Part of a small language model's weights.
Size: 14 layers, width 160, 4.5M parameters.
Architecture: learned positions, biases on query, key and value, tied embeddings.
Training: a variant of SOAP for these matrices, 255M tokens, 3890 steps.
Each number is 500 + 50 x the weight over its row's rms, rounded and kept within 0 to 999. Layers, rows and columns count from 0. Numbers have three digits each. The size before them is the row's rms in percent of the matrix's.

# layer 10 MLP down (transposed), 640x160, rms 0.26, rows 278-321, columns 0-159
099:413564376488539638470559465472545505498473480443456428528453488551481470467465496447351481521533533557387573557551547539542419428480540532447525504500485512482518547590488596458494558570414458482431517494463526516569535446537489458479496466402582483614490361470473562505461522521548461440431458598499498495505495491481420588549479443517428575531517474496568577513580498455547493472451479465548553431498567528529501435536472520504451478528449510536497500528446579497471483509509532
090:556545540534538474560577507621490497504483529501556526527470482511523480441392435472396425549484427464473506511454474484532420536502482458495532471564628395457499552513475543456507558398455454526545453427533405448477488483517494561459505417427533598452454589452517444478489480433527552593529402539525435552411497472452480475488557418512556479471452521507615477460511489470556516511534648449480523570450560484581536566530461523474496476491560470584497537560512490545466477528442524
100:552372503516450525547481483515483442488569479460446512498600414474449469411504638467434456429494489434552547521590444512606529592401519475466477491524593357512463473477516468388489474478485486502483539463477540574517470527437523528536499476518509502524525487517451528495553401433523491544488480373423483461471427481501545571457516446468491452492484585437581479444576542554496571520509499488453472552448443622547516446473560520550545482485541420488448451519447506568522513542461540
095:505461510514577457528573494456481542515505538516402518543534511438478375448491539552442566428529403435486500530470478496486455460584470512421443366515576561420459521445524527522460552591458539521496530569506591440460396499512508521557509477453560573485453534509440545429466531520478532566496459429433447461414391514470581412487546528421515561514450494486574541520446508550477579538571454485512509416474544529535482480488580555513479543519417498439531558515468554514470559426606485
112:390461592482447503450504425587493522636437504404520552444409478530460498454504467538532521565579514492447508403558481481500518534553503587514583493555487516494458519579497633497522555483497461478518525477581493520500484496573535494473569517422464488549584486473440570461538541432513484442497487580535516586479484494517471536529541530542477427427445520490421581499503521516505422607416474498449461523560579466528489449503448514418546535554518387525568442506495577483499510382421523
102:460546528499567439556635435461536515526497521450557390430509485465455522527534487520546477480617543507529464574490551533467475467455580439552459516503495498501519472485498508418404463409559453568566609485446517573448555516434510486384548452507518514460530393421483496480603531468461429477518492480482480464560471548508540503526489525522538413417499466559495594482420486589472562397491470449478450455441530494518555589529498535458533537400500460559581410508551430534508490464471450
105:462624458489489579467580541519482574464424531509497462433483541445541438480594468518565569516527489481522476493511576546565450507526475483440464508534461533579518495514460474525495473545441463524625506537524478511533445534466563531522561445425587564411513504467489561518521480530473481456548528641515516433489536588544467495581601453456500474379523477510510547501475459456526537557564420512485534416470554486498467381532526498469562479403484526410479545554559468378555577541455416
102:501490475422610525442522464432568517473457540492410544439458460532487468521501502454546442447475611430508537492577555460592512542471417512478445491523475557471447514556521521434536450532544425515517529446448471593430471488452573495425493479474546457479468532605590428469383585487475494486545614540467541415433431475446473510457557479512530527465544604452556456509469501530425525557468531428552527467501559555399518455530527529479520554502432503430482577594434453578508499443512457
101:440488477536526449467566507445474558545570516519474470453483475572444515374466456545447501473452427499513452419485495499410502512525477471484577440486585520508395573412514523529509477523482492449534425580523579541489526563456499514454454512514498553394559544447500524479547513463530404485462521467560525538371406540485547476554548511500528516614604441485501448366478501551506521396565491388610536484550471604498410486512533524455519527515456460512444469524535431528520494482468427
109:485510583522524364545425534460442500452488544481549432415481476541500376477512464556460514467501453526451466497414477456519422405523525480553528557538474458491523499552532557510488464518481588597542503592525531530474453536485539486472460493403492496559482443445432559415523498622463552488536504578564532468538433508489455494576533549516455455507472637397477401413469605592492460508554586505524549442479468543573451425495500474498457500564489522560528508606501518499448530537492477
105:507516513477483528525508477510578509528495567536531508493432451514524494554483498660437470520406430456554448571468529499434496425497559458506476489484418505475484552565488538464421633475554452453546517549555389532538459579500492544395483521464538544448524534630517481510538460554530577522637550574520442611587546530443485538516509524540496459442415463518450582454465516471473453536469507552514578432450421455501508463533505468532554517462582398537498493513569479463514445517433457
114:586502594459501459450485529465560396575504447530463449564474459541536543514383525429478504436482530384510534429551588463534467578396469547553443547527532509549497419496591528532480493503478599494493438513418469581476529512570507503522465574545539507438531468504546512449511589451501549535501578494498520423486394462511541588507507541530521364555448567532615549514472452508519503510424461499495485483551500465485435527585489526395536505404430434508525433471532525448505556514469500
104:614409540500535387471447439496511500528592509447463549445508543448518386501432457504438487468468550553384537507584557489423443513418440507443441524488525490495443455430519563426568456460514516583504480402488545485483444487538518519490522572439399543515540633461495465571465549461500432485454577558423499398480511548466430541479446486473416461534542623529517481506585512487506550520485498461477483478511401559540531481493559432442505466547473552462493458504537576499515516480444471
102:541453498477522511513511470492467622503504468476550515428404460472507530459539630529519441378526571462516532519491491484450463478497502496570486400478480475412454429553558474433410476444494470461512487588534529456518547506500527571473540442431501625477565458577541371444597471463583539502442481492429492514507466435429513497553496476559574512402544395447491559582524513503481478512471533448530579468585570527577364520445505538521476506483568468520521545553428537494491515499504529
103:467544580472485506563500465517564489441500455444533516391478575527494518418376467559441585445481391583519492594451463536570468480478448461441567465481531489492518493514325456452539507491546544469465441510447572524492488476506526509459547523516522428527612516561408486485551481473556417550506547420567442530434546448484617470517514488539474397462499405492493509415561525562527492577537472491505543455422465497494517533530427461466470440504606478542520481505508566531485454528487419
105:499485467424493510497541477420393540532479526459553401512483491425489575499505467561433447461438500555462527586468404486531517455449513524521460467553440580556556410557408527534536539509460437553530563465577490495444482503461522488572476490458549566463454464554466486448537499487524473549485493591422501516486488548581428479576432489512452438518469581559459529484375442561474438511464538552559472495387516412388485573472543577553414431544486469541470515560388502512442508559453509
097:487477519425525536554463550511511419474516509519526499496525462523491588543637611534490414482533491522467553564436440474427502461539484506549453519479503510531476475620442476451506519564589544483413476425501547512553544440440517481463362496459490505549476486441499468462460472579547541454473530560475515374456462548528571558551495563552478424540471508500523555389566450559513419506531470463509388629468446381463516460594453481468519536554502499435452484458470458439529518458468529
096:421573494441532535404461553550500569499540499505569476566503484513519487527549508478525447587580501664566511549421449530541611520552445532521474571564494529523510499509479506537483481397471466500510450556424558470591525495503515465539469602504454414429501506519535516401478561484560472438511453508528475591519434474436421410505416528598497441470504450411537415463496478482442550470466545503557536487527510532407554438449460454518467430455582541505582525568479431498476519476513421
104:569582486477462444404454480514471538553433477556505533451594507566500460522474421393476430548476475573476482538480480522508513582564476517433547529466464440524400420576478510527429461457467539468495483487546472417472478569477516526493522490460523449482442520508533604512479448497532394472490450604482486398504503485515569436525381456571519535625474546442552498548523568471462522520597455433509591534572574480521508483537407562580588429539472539451512489493519509398553477487453498
111:476441435464483432574463525457589517466564489467568504513476509483489500452564507547537500426461411457563456466525560512612395507591541474516445456543366463472459469450544443474531428474576533589541518488505531493488416471594549444472480522521510448581532555498529518552545568477534521469597445376591548420463584473523405448521621489515450509441560408484479486553481536474534500507550524490541522467502430506480520547476512478552432483499471553491530487543530440635513564537522557
094:459607543570503476583489473530494578439557463444442437535442562591497510463558430526447533543503609444516534464590541557630513579448444497511461510488548507429468496542502508507527434486495470498412544460456502513522468414439483536520509447607519558452434493565477507541492446552566524485529516447464443382520547542482455524399468422479446491457490494548459441487496467512441597505420514503564566587506512484482563475483535444476470492461406370474510542473467522476507519558570623
090:505500560499529510484380479515507501393485485553443486529501464542486489485592479466578520445504515553478393385547488491526435474424440505493509558541507414525536522473455537402436488468403640473531567560442467561495444533534463503428524468524539506514487497412376508423477526449521484489485442418462531472419536509576417445489579487413513521468630542512494502517527491530477520513439488458355470582473467542515562499558541604507494426487448470603489464553490505515456529506509547
117:484546511500533456453456413476564500503562571523472484516485576452547448513511457439549371501530571459517565487552613515540572461448513509510467528482604520500538469563559443424523550447544446471517472520512561451435519510512431489542567503527462443523574534546445435602460586619505445490499478552571376478389478516447533631519511563533512523454478531477518484417490601470530541522515499506492551530485516403528471483557510430456410498508465467466467527532489463467414631436535531
096:427493583544500470448452519424609509553513544577393499492459481583508438526508453432561460565553443557549500569556512448489517493442478538510545438475471453543598451480504450520598498377605427530447441517404530540412528507482507456514474518428478531492584393510484550497424461484480508581493541466521498387494579387483457498476512394473482470555493511563510495419553421493450449488476537507487535526485467548491476395548539505533564454500544539499542534560429541513533558439433526
108:407578456401466550536453465526463463432486459589466359478473440476487446479473471456492581473525566450565485439390555434459595441487412492512429489450425472465554514477534440483477438518507577473470469547580610510544460530551437454515538450518441498437496482517501490561532527513471563495485530480558438490560510598500526508525524521553461513514458587486465495487527474481380445555522434530476458441472483526529412420494485516488595555537509491515349517489574485389545470535560539
100:429600458489475497474584474512416532591445494444540552513443465603524457455489447521534493516506474511502629545501409468466454585519498552591548459460455509536497464488515411480443507508448520475455515558483523483508431475450428566504567413507463574460530525554573512525530480504549454463438527446585429480566491520470521572469470458553416513462477457463365443435480507533523456464520495518517575585501443609583477519531477516458516523476527474437537470438570578547387568617560471
096:544484497526441649488497484594440490525580481517536550534466434480516545526483429532505586473526399477448551516503466476510551574567551463461537571423529560546471445416561459527416545488433475548502451567505477452541448586580560553440590492463492494608543483536476425505518555532504498419563398537495412474582537477411451480501508506500502514466427457482460558529552494416542542482508506558493543405545543607521495466506431564399526396536494460449491567510440471534457534498531502
093:494495576528538457543479561596500538475545465632544455463475518541574503478538596539527561484521560480434514534484559452464427469562619437508458401559476486441455543527537549502447434507438528459557434481497499554526403480444406543475538507411455580535500485392418551553478475499583508431491552471534459486510531570472462448440417550493507429487513546565478434571383481603476488510473483513547457534494471519487477523499562481503454542510419450325501542494508518484478463502500563
093:461439562436450547559456520484423486404516508526491521511505503490462476462513427511482676453472545527495500460498503473606559518541515470527497534520516507520432454516533557504567537530543495427552529475588541468395546464509530445433447490613530518478457499486491417451488552447464527432510487529548418625556540522433504482535562582390500486563620594536506529484447504524469515530508412481490475541414507473482535505420469522466354551445483433410556548456496438463510482582463511
101:467464495469582534513602557403562455520456550488598501476498548445404583413419575477573472425392512423514557606448448572476442476568490466446483541601560434481505496541565467479522472542524461499512499411439514541512525545492468458503555399560507470554533527355474518510473543504472520477510423447442516508515511507474511497586535504491526544472544572492411512505486533498523616527440434586509561455434538500495494514462554554583485506439443472529497493462415394448461521483522490
106:481519522455553387448522482494499506455532474494480504460513486457462490492442499506538454449495447509470537542440460533536459574513559551524495589512473562495500478500464487422416500615532512540516535519487498428530459464538483462528462539498524532454392484600571493523432443549429450500548447519524485481516517632568509518477473424351567550511523517412446436476507479640405530662448499481540516509494512408491564476457542488479493488480493363527525618608452463456483530518477438
099:478501564425511450519496485520564538452491408504401519536421506495447544446505486533585519474507581462505473567455452485525518540519556459474458496465469463442533480528453428423549501477383517479519631408567492450468541492434551535476459505545503451508492381455523543515556485374455503567489468528431514402474473472525582436504529513514427493536524453417444520590482454525487467491492509513476475435513389499509519671590502472461508636483529556495534516526559524440543517464577416
106:486490462536473386604600494581484434533496560431532505513404542521509500494489509442481479487454474458538453524524504432500513415560454489519513457609505438528432495436580502495540486597620585483476598416543486546409541448526544593540502581457553527471468481445411520497445522489478492416527555499447510510356457551433502542465515528558569527535469527537549489509457490518417445514482522507386493470541465395450481502405511552490529519474514496544539531559599485437485532566541447
096:462568529495456472417555482544491481493533493443526557460509514467504435508497436540511549488432453466629526505465620523518469504471539533494500515491456575481416518541550580567518537541587511446480508596496524520542489499447509477558460452609473505591610514506502540453469546460526506525509561504545510382490477501548594469475381488466480394441459478520515498433452567484423631434400555513426511511538556399453454519508521512592541486513501484415444442460522561461551450441506608
097:494496432512563499536582527519542390467494462511521566529519565503507452492550573522528455436512530490496572541558468482505674474519467600489483511511490516523541572473442551444511584535513530412563446520499584480519482565466469585533546558543519593510617459545488551473557557523425510514410502443460472449479567468544438477447522398473487412476389559552456515507479629433525489354501418496466505493483513556544558556540464485509441535495523481562499511483489487536549537447466409
098:601428579494507455495535539572423610466427490448544453553548486488528587517546537466462453486524475478537534441542440506421457568505537484594459616522454589471452465472433564388481607436377448488523610469550579576517494526570469467525490455439490549509496498466521520501543486430469505529518458484415499482470464496527527488587550496474501490562519405510619453545516553519461459496565559414480432511505510423515463571479478483571576573444538550558478465498492487443551496544509546
102:545475446483569476476450507535470530463483497525436507462477337494504458513490457530470493510542386489504589512501396491526485426506460507561495571493487507424412548560591370431447531534435454457523465544498435451534557519485568477475437598441448553438501474531527458516479564462471538536522484542537552498563518573498509475462476484430453447526462472476428542494469590474391577397443514479503451554462492508578535429443521501433590570450491572512536474565575585530525463615538531
103:512524513511592446513484473479506492498543386528508470545438387467533517511528514471478528566489332503491472438426525563555577458515551498453495491456562534401473543506599514420393555546432549545455457497483471420488540545517524519514427416449500635554523532547431521578573468579541600575511509441507507532464467553517507578425452448489536398507540530447508493519427545508588469493559547483570481490518465457479479478514436478513479529497438534488558534515400535392520558454513519
084:524567487476464560507522485449477434490507479455542619483476511518416496387451526362507543491421392452461527447491474469512538517496561472534590496473437466423482359560543449527454546539511479406499527599460486523538526568488538551505530471385459475574494465416609485462578491542554501466572440550455499547442458527512497481612522492423510518463569475464546481497516516513492488594506522554464471557595504447524519607491515536499540469504505542468569439439463467424560458562425466
092:463536493415555448462540434505540477418451567543482613510513546487469470475454466512610548586544563447530482599563523463636492432504516504518394498510500568501505571472494518505523520510508495585470498575446516480541526481490525420417435510482525478494557546494429545428432557519557486544478509454494525501533554505611397526475445526586603455417563565457516454485427497417518478367461521448499523550437434538530469575532490507489398509497537477450500515580513475506463500555395453
098:446543496453573514471511453525512524467539560518478413533484482554531485402441537449531487548465423490516450474406498522560498425424509556593491575470492582522483519463429489573534593454505523434552526602560489475480603574552456494533439467528538508541470466464512462597562552544414496481446528504447525437465492380540527494490561498606504528498409459546517595558506512473596423456492550441505516404528500516502459399435549523393461485479514551536530486612527482431516431470422512
116:505530480493603418513478495515461536452379572464510514574509532519484548456486435469562448544466499358474514563421596504616448548500481406483600500529492475572509505449522490433415482529495468522543544537498471513502510445564546423540523500470501367495493452479349480513513475515528559539489611525495526463476623398535494516502539480563482499574482632548475497521426507400503495538445471468528512533534450489472471466515472531445418449488565478413450472476529508479491492583519566
102:473522565512510454477574456557545469491519556354568474466459511484573526471569506546513437545525517496560487558359514505579422562579495407538529447490480572435504439478481436466512538400513483574499535423458523516519627516535479489556482483506514484458494614550537490520395506476538492486582530499511522509443426532438381466490525485406527431449583413430539551508414500480589509534444454486521535400561458520477435492405525485523438521475507472472496531467459494520515462414540551
097:445416528532464576520437528500520452529473593462557520492432510535515510419433595490508397461483517437365542445503512552458506517526616428509487542534542535533518444533477495463428462641493494544501506481517529447566520550542536516542443659425578548514526480454397496528596508555496485487469498478489476494527562554480438472511487511505500457433531594408434449424481529556541595519436455553475523512373488504568481514489509506540500539618454506546501550463527482521520473456420556
# layer 10 MLP up, 640x160, rms 0.238, rows 279-322, columns 0-159
096:450413512538400588575512492449552486470460497539488480564535484473539527493492489508569506449596479486557480488482459553418559493491598530396480426512459525521477515450443507541524559489504492475439529471454548596538529499521474411503547454543493381476481456547450485540524506548448495531297467483474503469599478491495552471474485626588502536459557522498529572471510517503519397497559473511412450448408410471468511457476564442532507501484452518473514457594471502501362472493600495
101:452565507492487476457522572534450418548447470502505534546579486541423487539600536487482502557564542494564480536521435572489478434464387465564442539515524556513442475483454378541504471483517503480549489573488558515538489529532379479421514555470476505482428483533570536359513473486499576512521520557578503491472556561465509417601504473459459457590489441481500508432590450461512447596547433491486573412417444445464443511540537501412506609549536428588540434531469459551475513503491524
096:563541518548595568511536504521530503403463572496460549516524648516455532551457441443522492481515492496474481617423545514424491523507391378506463498518518541488564549440599451534531573413502495449538543511500551481457544507530522510408397494500470486545493410477553422434532410442453526538481482432535504503476542526470584483542467514505488520545479511413465499469534416475519428486562455624522545530478494474517516514511537444470513491530511448470445384385503466499508601522632492
110:470562505526557493544448477463489423589454445452593505471452514465624590592500528575523467511394495536564476473537522489478514479497532521455494517487498526416549449468429539427543561433440395461502510512396553574474449456512523503499472510553532454491494488443520485421501488516399523491402485513486433404545481530463521536563503596522419447586555403473546604476510510434440448442401506416549560498502400461537566480537456604533495500456472498495480552515454467427458484502497575
095:519474513583544564557589507487484508583490469526473513605510480542502537484513463516399561515571504524487548528549396496493554484578598466553496469403507483538547448446527472568556535613475433426635459541577494518445499457447499370528492447443561442484427543457418514498490493554515514531530438475530442532505504552403471467459483581508478535482525522511501547510409580496457512500554452498633525502546506534534564542564567508465434476540498506581432461423386458496473556451501550
100:506547601443594504523569526528519522537543442485480493425471437551424528448509459545521431438550547489430561529413483530451497613533479440473500471606496528532531532507436426540588512439451617522477504520485529483518477399453614510593515463559507486455497519435568482556447513495452510499441491483504475429443561474441575518430424459507506472488489526523435470437499401390535500513579490426532489472528443507555508396493465548546486486485531523511500494527482388556650428553500450
105:459544532562572529493594520445341503578526563509533482483520528435476462415554495525492443528443503460475537469544518552587502509443495523477623474566461485463517442415603511496447490567449533550566543488475585470457579488462422487372474548496492443473554492457541527477535440554526440507580478503474566427480541542522495498431487553491524501481579575485488480576515463513505490605469488500453483475567461542399516549388524406527589539499565528477511495526481449593414466466577440
097:445460495583497472405519483494493530537498444441528451496588474512471496508426354521495510410569412556502525551497478501417519431573510525459454457521480424528525433516403483506508568459387518569494516525395450434442466522444512480579619513505527552501557554420493555529563521485533660443481601438468499473450504522558476480487479411520549457546520535519551548482628493408522527581485525489435515459436497473458542533502454512547491572502556502518520549439491564502543475554563508
101:526493511548495529455476443467495447594530486587438463480475519489480536433470517505544456496496457449470471431424473546491543530464413520570455527524481560547552518560461584469408521534649472448501514515438521442468493475467533530435434520507556493485549519510589564474512600522469492515356450446517585518588467439485461519503478556481481544517591423443488532535595587563449506558496498453527504522443496393542574552452552482503411592383473486461501462505515529388578473438432457
102:547525534491452440518528459580481618524526437405452462507502531483467522519565556380611502451486422453553495555468473476364467634577451471556452511594454465481404435520483480533493474459490461538546525512480512551535496485551439527544557449504450502566524576549501518486496445555506594539584490475490478386416474458626472538508459470521433508428519536507486515497496489557456395435563521563518435531494466494542516503525471610507500421441552527485514448570504395510514534544498526
106:446493528568419461587520447476497511531539555475496462578461441527421499470491512523403450439544412431525544439452549552522410445532410517498436539503573456457473425476509568561529461529482515641504531531512594404502536511582527499460452525573594437535515500502497488453483502476462588518388501453517494607413443536424578532481484536555500492549583549545477524588478514574453421509556529518388482542517525509596508421499478550456472445494502511470450440530455429501530465430484497
100:471513507408490529452517527510491584501383449615498511477498533539413500573511500539512410471527465578436462464516488584488519380489560442445431509433552533476476502512463404543543370525470527463595499567490480500429442487520466451569457512428486486522564496480512484541571499523472433498549615474528523501430536556529501406549469531493467431539485454523475399480499566493454493578558461501519553521373574548394478449532458536554504550483546554493478515521388378552514475525496487
107:571554533488564515560471549588536459467437449501558480408460573494447501502528418459520478513469475520525506530382550457524442442526467495589496540458545490536430575410493536533578515405528514465549485490515531423510540459592538530432411531559521490495514491576457491516411516483398514552473473517556547573484482487534597490598568508520506479554438521465452406512480543451468499451575509546570498453615464495546508506491425517503448490485500525505306466544546507495441574478613493
096:451459462524539583439479537507451490518475473640485490523494526419551531462525434516539560436568537452436397533448497449473519483503399470468527509538465452515422515497526481591438496588612554455487541526517554555380436464489537559511497459500559500480424498535519491550451539504460487412510516565583532545456538514492555506563484548522582502491514430501486339473519536439475531505493331465544554523406498506553476547522426534515491532394417510468496464522402476503534510463582500
100:652519514470555617449395547489520420411427568492491519457621481503546474485558550527413564467380515419477491478537480491525434537527449474406475488420425479454527484472461523508528440470451491488498431516465533488542461365495449516477519501539501402554544507461519461479480567551436377466543478433596485427540386516408542481452522522551545544499602451411501538523538523451474538584478452490467452484482471500478484506502515532435503438511464499562489444513485494505517467549544461
097:512503520543653544451536561407532486501575475534450456573520481583493572463631486536447517463555528445441498440543508461479624602501449521513493543522476470511478491579516371514562527462468427495529532527412441515507552478510492436469483490455498435503536462529513446585448630522458453426424499501544537540529454433548504470464498454554522458499604465512533584531505537501468419499504492506509500409454493468494531550342452461444524460557492477540475518504474539521486405586431529
100:519565575488530502484436489555467539463593501523433494405511496451450425531472498477458502444446504455477506465554515508567426474515533561449511413483468531608541501456414458499540535489485556543474564383571497481551479555480508483359497500488522364559535553451596557543572442551507553579421498431480497587496454417503516494549442596488471361486429484451506444537504520537533475615522499521477525476493483536468526500520455519448640494428516505530509534475474518478559520586472421
105:464514500550522337492536422549461564402489486553538464558543466502498575560468516535484505487570467537449531487474455483524487548470544485416503466517469502536367490511498469517565525554469468492561532513455419436449513534525459428592537496480520524552483489520497429505464514465518410542544533528424400446464481577488528507577551514538476473577539611574401492554409493541482570465507410597518409478423438505480534481509507563554467417475541557431530520517442427444525575470629486
104:514543610498532504604491495450532531356515471540537436466459476522540598424542562542448487539566507453469464413534506460593446482492635507494452473522490487527509465469521408467500580489419473508561535428556556475477476497502512482422502470555555410534537463532529518493446531548517557484512517475532466484516455500444599489546465583603546428569579527491471443417418501510498475485593481506559480409440538479491463464524590495464603475462587460534478555426413452583512511543549453
096:485437464551597537474505610516495408712518432470500534513560479526500550525557476420501512435543494497508523505503452391482495522570563496436469516544464426587499430505451536486586473479469501475547547486426454434411547557556542383424551529482445498494537429449531481572502571511468474472429503514494472471471486474462480593553502580508614562466492529560536480436541540565525486506510557479467511554542436562443467601471516440487468556468539506503512398505550418465520553512518526
087:522573507538563465499457446574517530515471451487420538547464535512417366408498585510466475493421495460531531612409388571522515572503490552570540535417483531470444517518477502530515479502545436560406488538593491536509511439526506441531596551492502407508479479502451508468490603641533503565508470490471426540491467531521490470587467519548484508456422436523489557575473579593507452458563434483460498538536511568438494430441515469463464465584468503449536514558503473470570586513430451
113:516578483481458446623452448487630489467396529488633526540480450472515555570480472467517468522563523539548564467588427605528481417452420408473486495604494566521493565478473577504563521520512484509443549479553519463443447538415481469614538527548458432421542452552556530515503458530469512458593486529505423517451457572473515440442476504435508548503462469396449506500462571510503426483549549540468564481514552553489508525579504442551505550516472394524468522468575447529569537507513499
105:429538506570542551503548581439471596535467465457543489525420535498631489457499457518489519462557426515525441427502426382455489588541554447572505516533477550411455506570543488549454429506474473548540550450490446596532472559447543514501533422522508446494494573535506479502481504491481598415476471398512550497476539463461516431503508508469336541507566509493543527526389483542423389423551492528484535490608536486463472435504505521405577487496483468590484564500417477468496507502485473
103:547496391513423469514485599543605562499482425461502509505516518517423585468465493422450531467329524522573546486517453528492501505535453445461517563480503431546523502521419503562425516488428643515461538497458409483498446445471491531523462506418598474513534469523437562475444579412579577563569533423534509454508519576540481523544552535490553488548492469402546499553541470472510504544466486497485531441459448541595490548438475508567530486433500571613506471511456493502458547520593481
107:457516418546450521522498379496525490462536503510483514556476560570507482555568429568419616480481477457364557472555503511505498497543548513476566530476478583605521414509400473532511484510500413548522500558490502494504527533457499424523503498500511459502546477495522427455435533481544520476522537481497583485493622523512590441568536606544500473618488481447448411462513476534497676478581418481508506534422400542479512515511443490504595522515446469480527474520491446452471532440398513
099:572475501520501533468438445444413487521456566472381527476439537543493498577500486487534506607465472442522488573510408364460471586540537446495454539496534445549496563505459504515505476469537412371541525575528562520484482537488499545514413497476520441540622483572514456447601515536459499460470479513533511461395526583531542467464495479472461480474520435419512552622574456515554528438563484473572517469525555496513535548541467639455542484506526590450475548478423519463498457521579433
090:534444505406488464528452501562493516424506472530484574466461460456542462559521487497469553554527493576425447556516466438584570550417466533510414499536505476556497508401423466387485501480523388552498535515472472392483529484483486480513431515533535466467606571528526468506440478517532540603615488567598593378480463573470537573497435531541512462599542534415524537457537491447506457469519486477506546405440483521407447488597551491559494540479557460501518428508468510520566525534564549
095:570622512543520468444486447572447648533494422464519556426461495421491502492407551576467460563440453539512465545520526470463493495562494559521501450539491390481484584518491430582454548487578510502474576472453451425668479587492528529475423435354562532482537547519423499426460534521529550488517543477466523440502533533473561467446544396514539503461540448466481491502439512523504445564577549493458494518587454489540585458548498499516548464476519446533498488553444452478526440485516478
099:515512561423480558490548521566498408552487463437518540423438506535512485569497482536528550465552487558420631488585463429436479516476476508507434455464436468456495566492425596596441422530446532449492505476432527477549483574450499484456522489463574501556535533533545588475544519619455552513479478526575458387455528509602482479465421434638544518512454488526507414507544517601400453477431477519459507565512467485540473435571521528504484594589481503468542474522438502541530511478454447
104:474611464553534505497502536526479498531463504526424509421515547538504463570583527466453429470531471430489425554559457494473434546469580460517494469417582568537361443449445423485529430497427500526519536481385494500511429513553441498423531459587520451537583535498568495468472598482407456436393432460501570532405525563541557554545554476551486520488541568575539498494524497494492522473567449449547491513454502531508485480564600481551425595473526473478483494511453580432435408492527508
097:470433410472534500456562491435458523416500532471501581468511418483470418539509474606491538500606453491479574465550416549507544498597543458478488522541485536549489465491453461535435444504502549520567554466455529517402527505488499551483534475486532627523428489457560460428585532435551513440489445521461492453602494469458558462406454536584456549442452486488440485519454643511476478518428458509408578429505509498557489557454477379538505493505481521602427461567498462474479519478571585
102:448494539497461506484475475529509471465500449475549436514471518570439474568569508469514574559493460498499496538550481595536516562562591421545535562430543465473465565402492522515522588501499536539456560474513426548496522480506467498465502422497549556394420566473523499475452488510420422449412526394498433558451412466472568537481481448390556535580391494439475581536513518530447491523547411452551470520460464570457424609553498441555459512456447529533440532493504518478606551593416509
100:470553536471568469492523407481533506539395511502434503497555454538511508396413562406569461509460475570465524484576490545390461615544554472467423472484511504475501500476480470522534527457571577527457542495526358461565519466466428547515381599572508479486537429562564466456531453553552561405487465471559555526558487503522477480524513496479506447392501537505441459544487591493555567531567390486561503543497553502526532559559498469408475490550534448396477499449557461516471540547539513
098:568515604487442494498418445503387527471486501500551460590533491544548553455558442489496504443519452471567474369555539523369590563537457459482529533462561558495465552514542548497515450518466530452533507493460545516531521509488499502428578523471551352501461433557569455548568507434484462418535611499566521432505432502430481465378490447569469471425531455588471543513457523470478474485534526512591525475502459532507534422487544520538434457510453501475438539413408469424447509558537497
100:580535501490615539399448466529469420554478522637401451514426562450508379535398397450579454501559543517587498507492522492548530440493454392527448520487427431467544567528492413467514477494488475508543498501417384510429511467512477510548490525551491562470591439508499473487478488578502502471478570478503468571521481509593575526554527472395568488519491543515482468466576508524477442483452518600561518545470428518534510479497512552568562519461489494638503475498534463469463477508457456
100:457540529461481469503318550569517541506520414567502509465552503417541542546542487465505536453372484485438424556524399506457510523494442448559474487409522378525591550529441502496499618444588464551568501502580485449481512560418434483456555441487527573479588584542513500511612458537476477542478541443530507541533474574487495557579578404471484483522536563515400489481436504512448505518507508507467436476532526557509497496492543452562491533501413501528514514422460480493461511585540541
106:510519438598416523463527477491527533433482519382480568535593438475516454571522483433546463561494518370506498548546484572500534422515391506626513418424556433497520424519514450485559477501524474434520544551387479476464539487508530504376500424491503445550493519458549466544526396491393504491468477487549446440504513529542448446536520473460469494533545537476531541463512466522487583430563464410528455543566459521485531553512430517557539497526433418498498549582499437516541542584475607
093:489466503439406452476539520535511507499448515537448399511576496459403473514530365524479461496458406519536551477481441457605439502466526450510453538472484508490585536593537382514502467434470509515514567446449496524491559479508481482412470668563532425445548472538509526542510526434541429527495532487425473410514519533479498463550437466487440517507480432637536473450388507543513509478510498532513449401541510613470441543440489465387478517528431485543469424461531472507449542529458525
097:540482498563502581531428496430536526548525435496475525532485500434530538509469484404454483431462464549498415422502417445529501544441545457393509500466589483432577536504570498443498501573517490544383504481465437431502492504503545470502569607502569413528496550504547402473512443522431469519448522515577497474471512524521526520542613480467500550570507548516477556502483491459544456522465488504511550553611445437437520366405528538492619619516598474431496457544525528427479556442542508
096:474538519577548444527466458513545473468518454492447416483534426467492489497520515452553459542516457488547467535479483515555458475505484582366511528504523507444538435479487487463512505505420472512525536477586481550466485524516530455509485377657463527617430543404452550587570455558461506471572430550551543480392441488497513498488522517416549405457450446537483420520595531505552478545558551516608369393472400506421440482490487520478558487524531489531471480560485523551466489523584469
109:426434569539567482567474551447416525608439474519472531552473508503502515420531482471555500445566497490500487481442421502585546483450490373490543557522559497645557598485515514483496502358395504508553499464502436532542479477634535496523398449603520537470412465545461516454537554484475513561501604452493453496472567448494477478466461530478546482516504504466463543569474489507557474532589528577554408449516478480467499411557489431485432501523490557516501484529487483589464428564515540
102:471628497450448405453541513491422443544566529539488423532484514549480478505513513456553427555479493443632481485531545416387524402511465539405458531495473560537549409495540507499500433501410427540424517494424437509444520485469459478494467492499567505551508455572583489530471527542545555611468496469499507506483585493525443541503453554548478524464518482502526424527443585554479492438525558569521408546400512557513591616528552504478481496476453504477593496524516471386488583437492493
099:493509561529594520492501512444539558587528474598548491569578451443413505555588508445484529564549471538518471465607443529449420438499527536442505487433482468454529514449476432490482543537488473516476511548479511514376495508514384521580556524495463461559535497512448547603497470533497475455467536500472560490478489432493546581549527438576503450476521570575512409441582463512495495407527428505418496534478500579427517557572458511547428554449506555570433444433566438486464381461505407
100:588463514542521409496490470507484521459534565501559425496434481430537474493542483462499541483574480461542532477518453497440518501497468580576500477502467525557508544526490552594566492408502622384492512559383499498430525593503601532461461480518531494572488596382547454528426432430583505460526465461500515604489560462557553408533452492509509588534528503488456481430491581476524482458609461490407513524516573513444446465607444440533482528510520529525512531477415500473566597490451521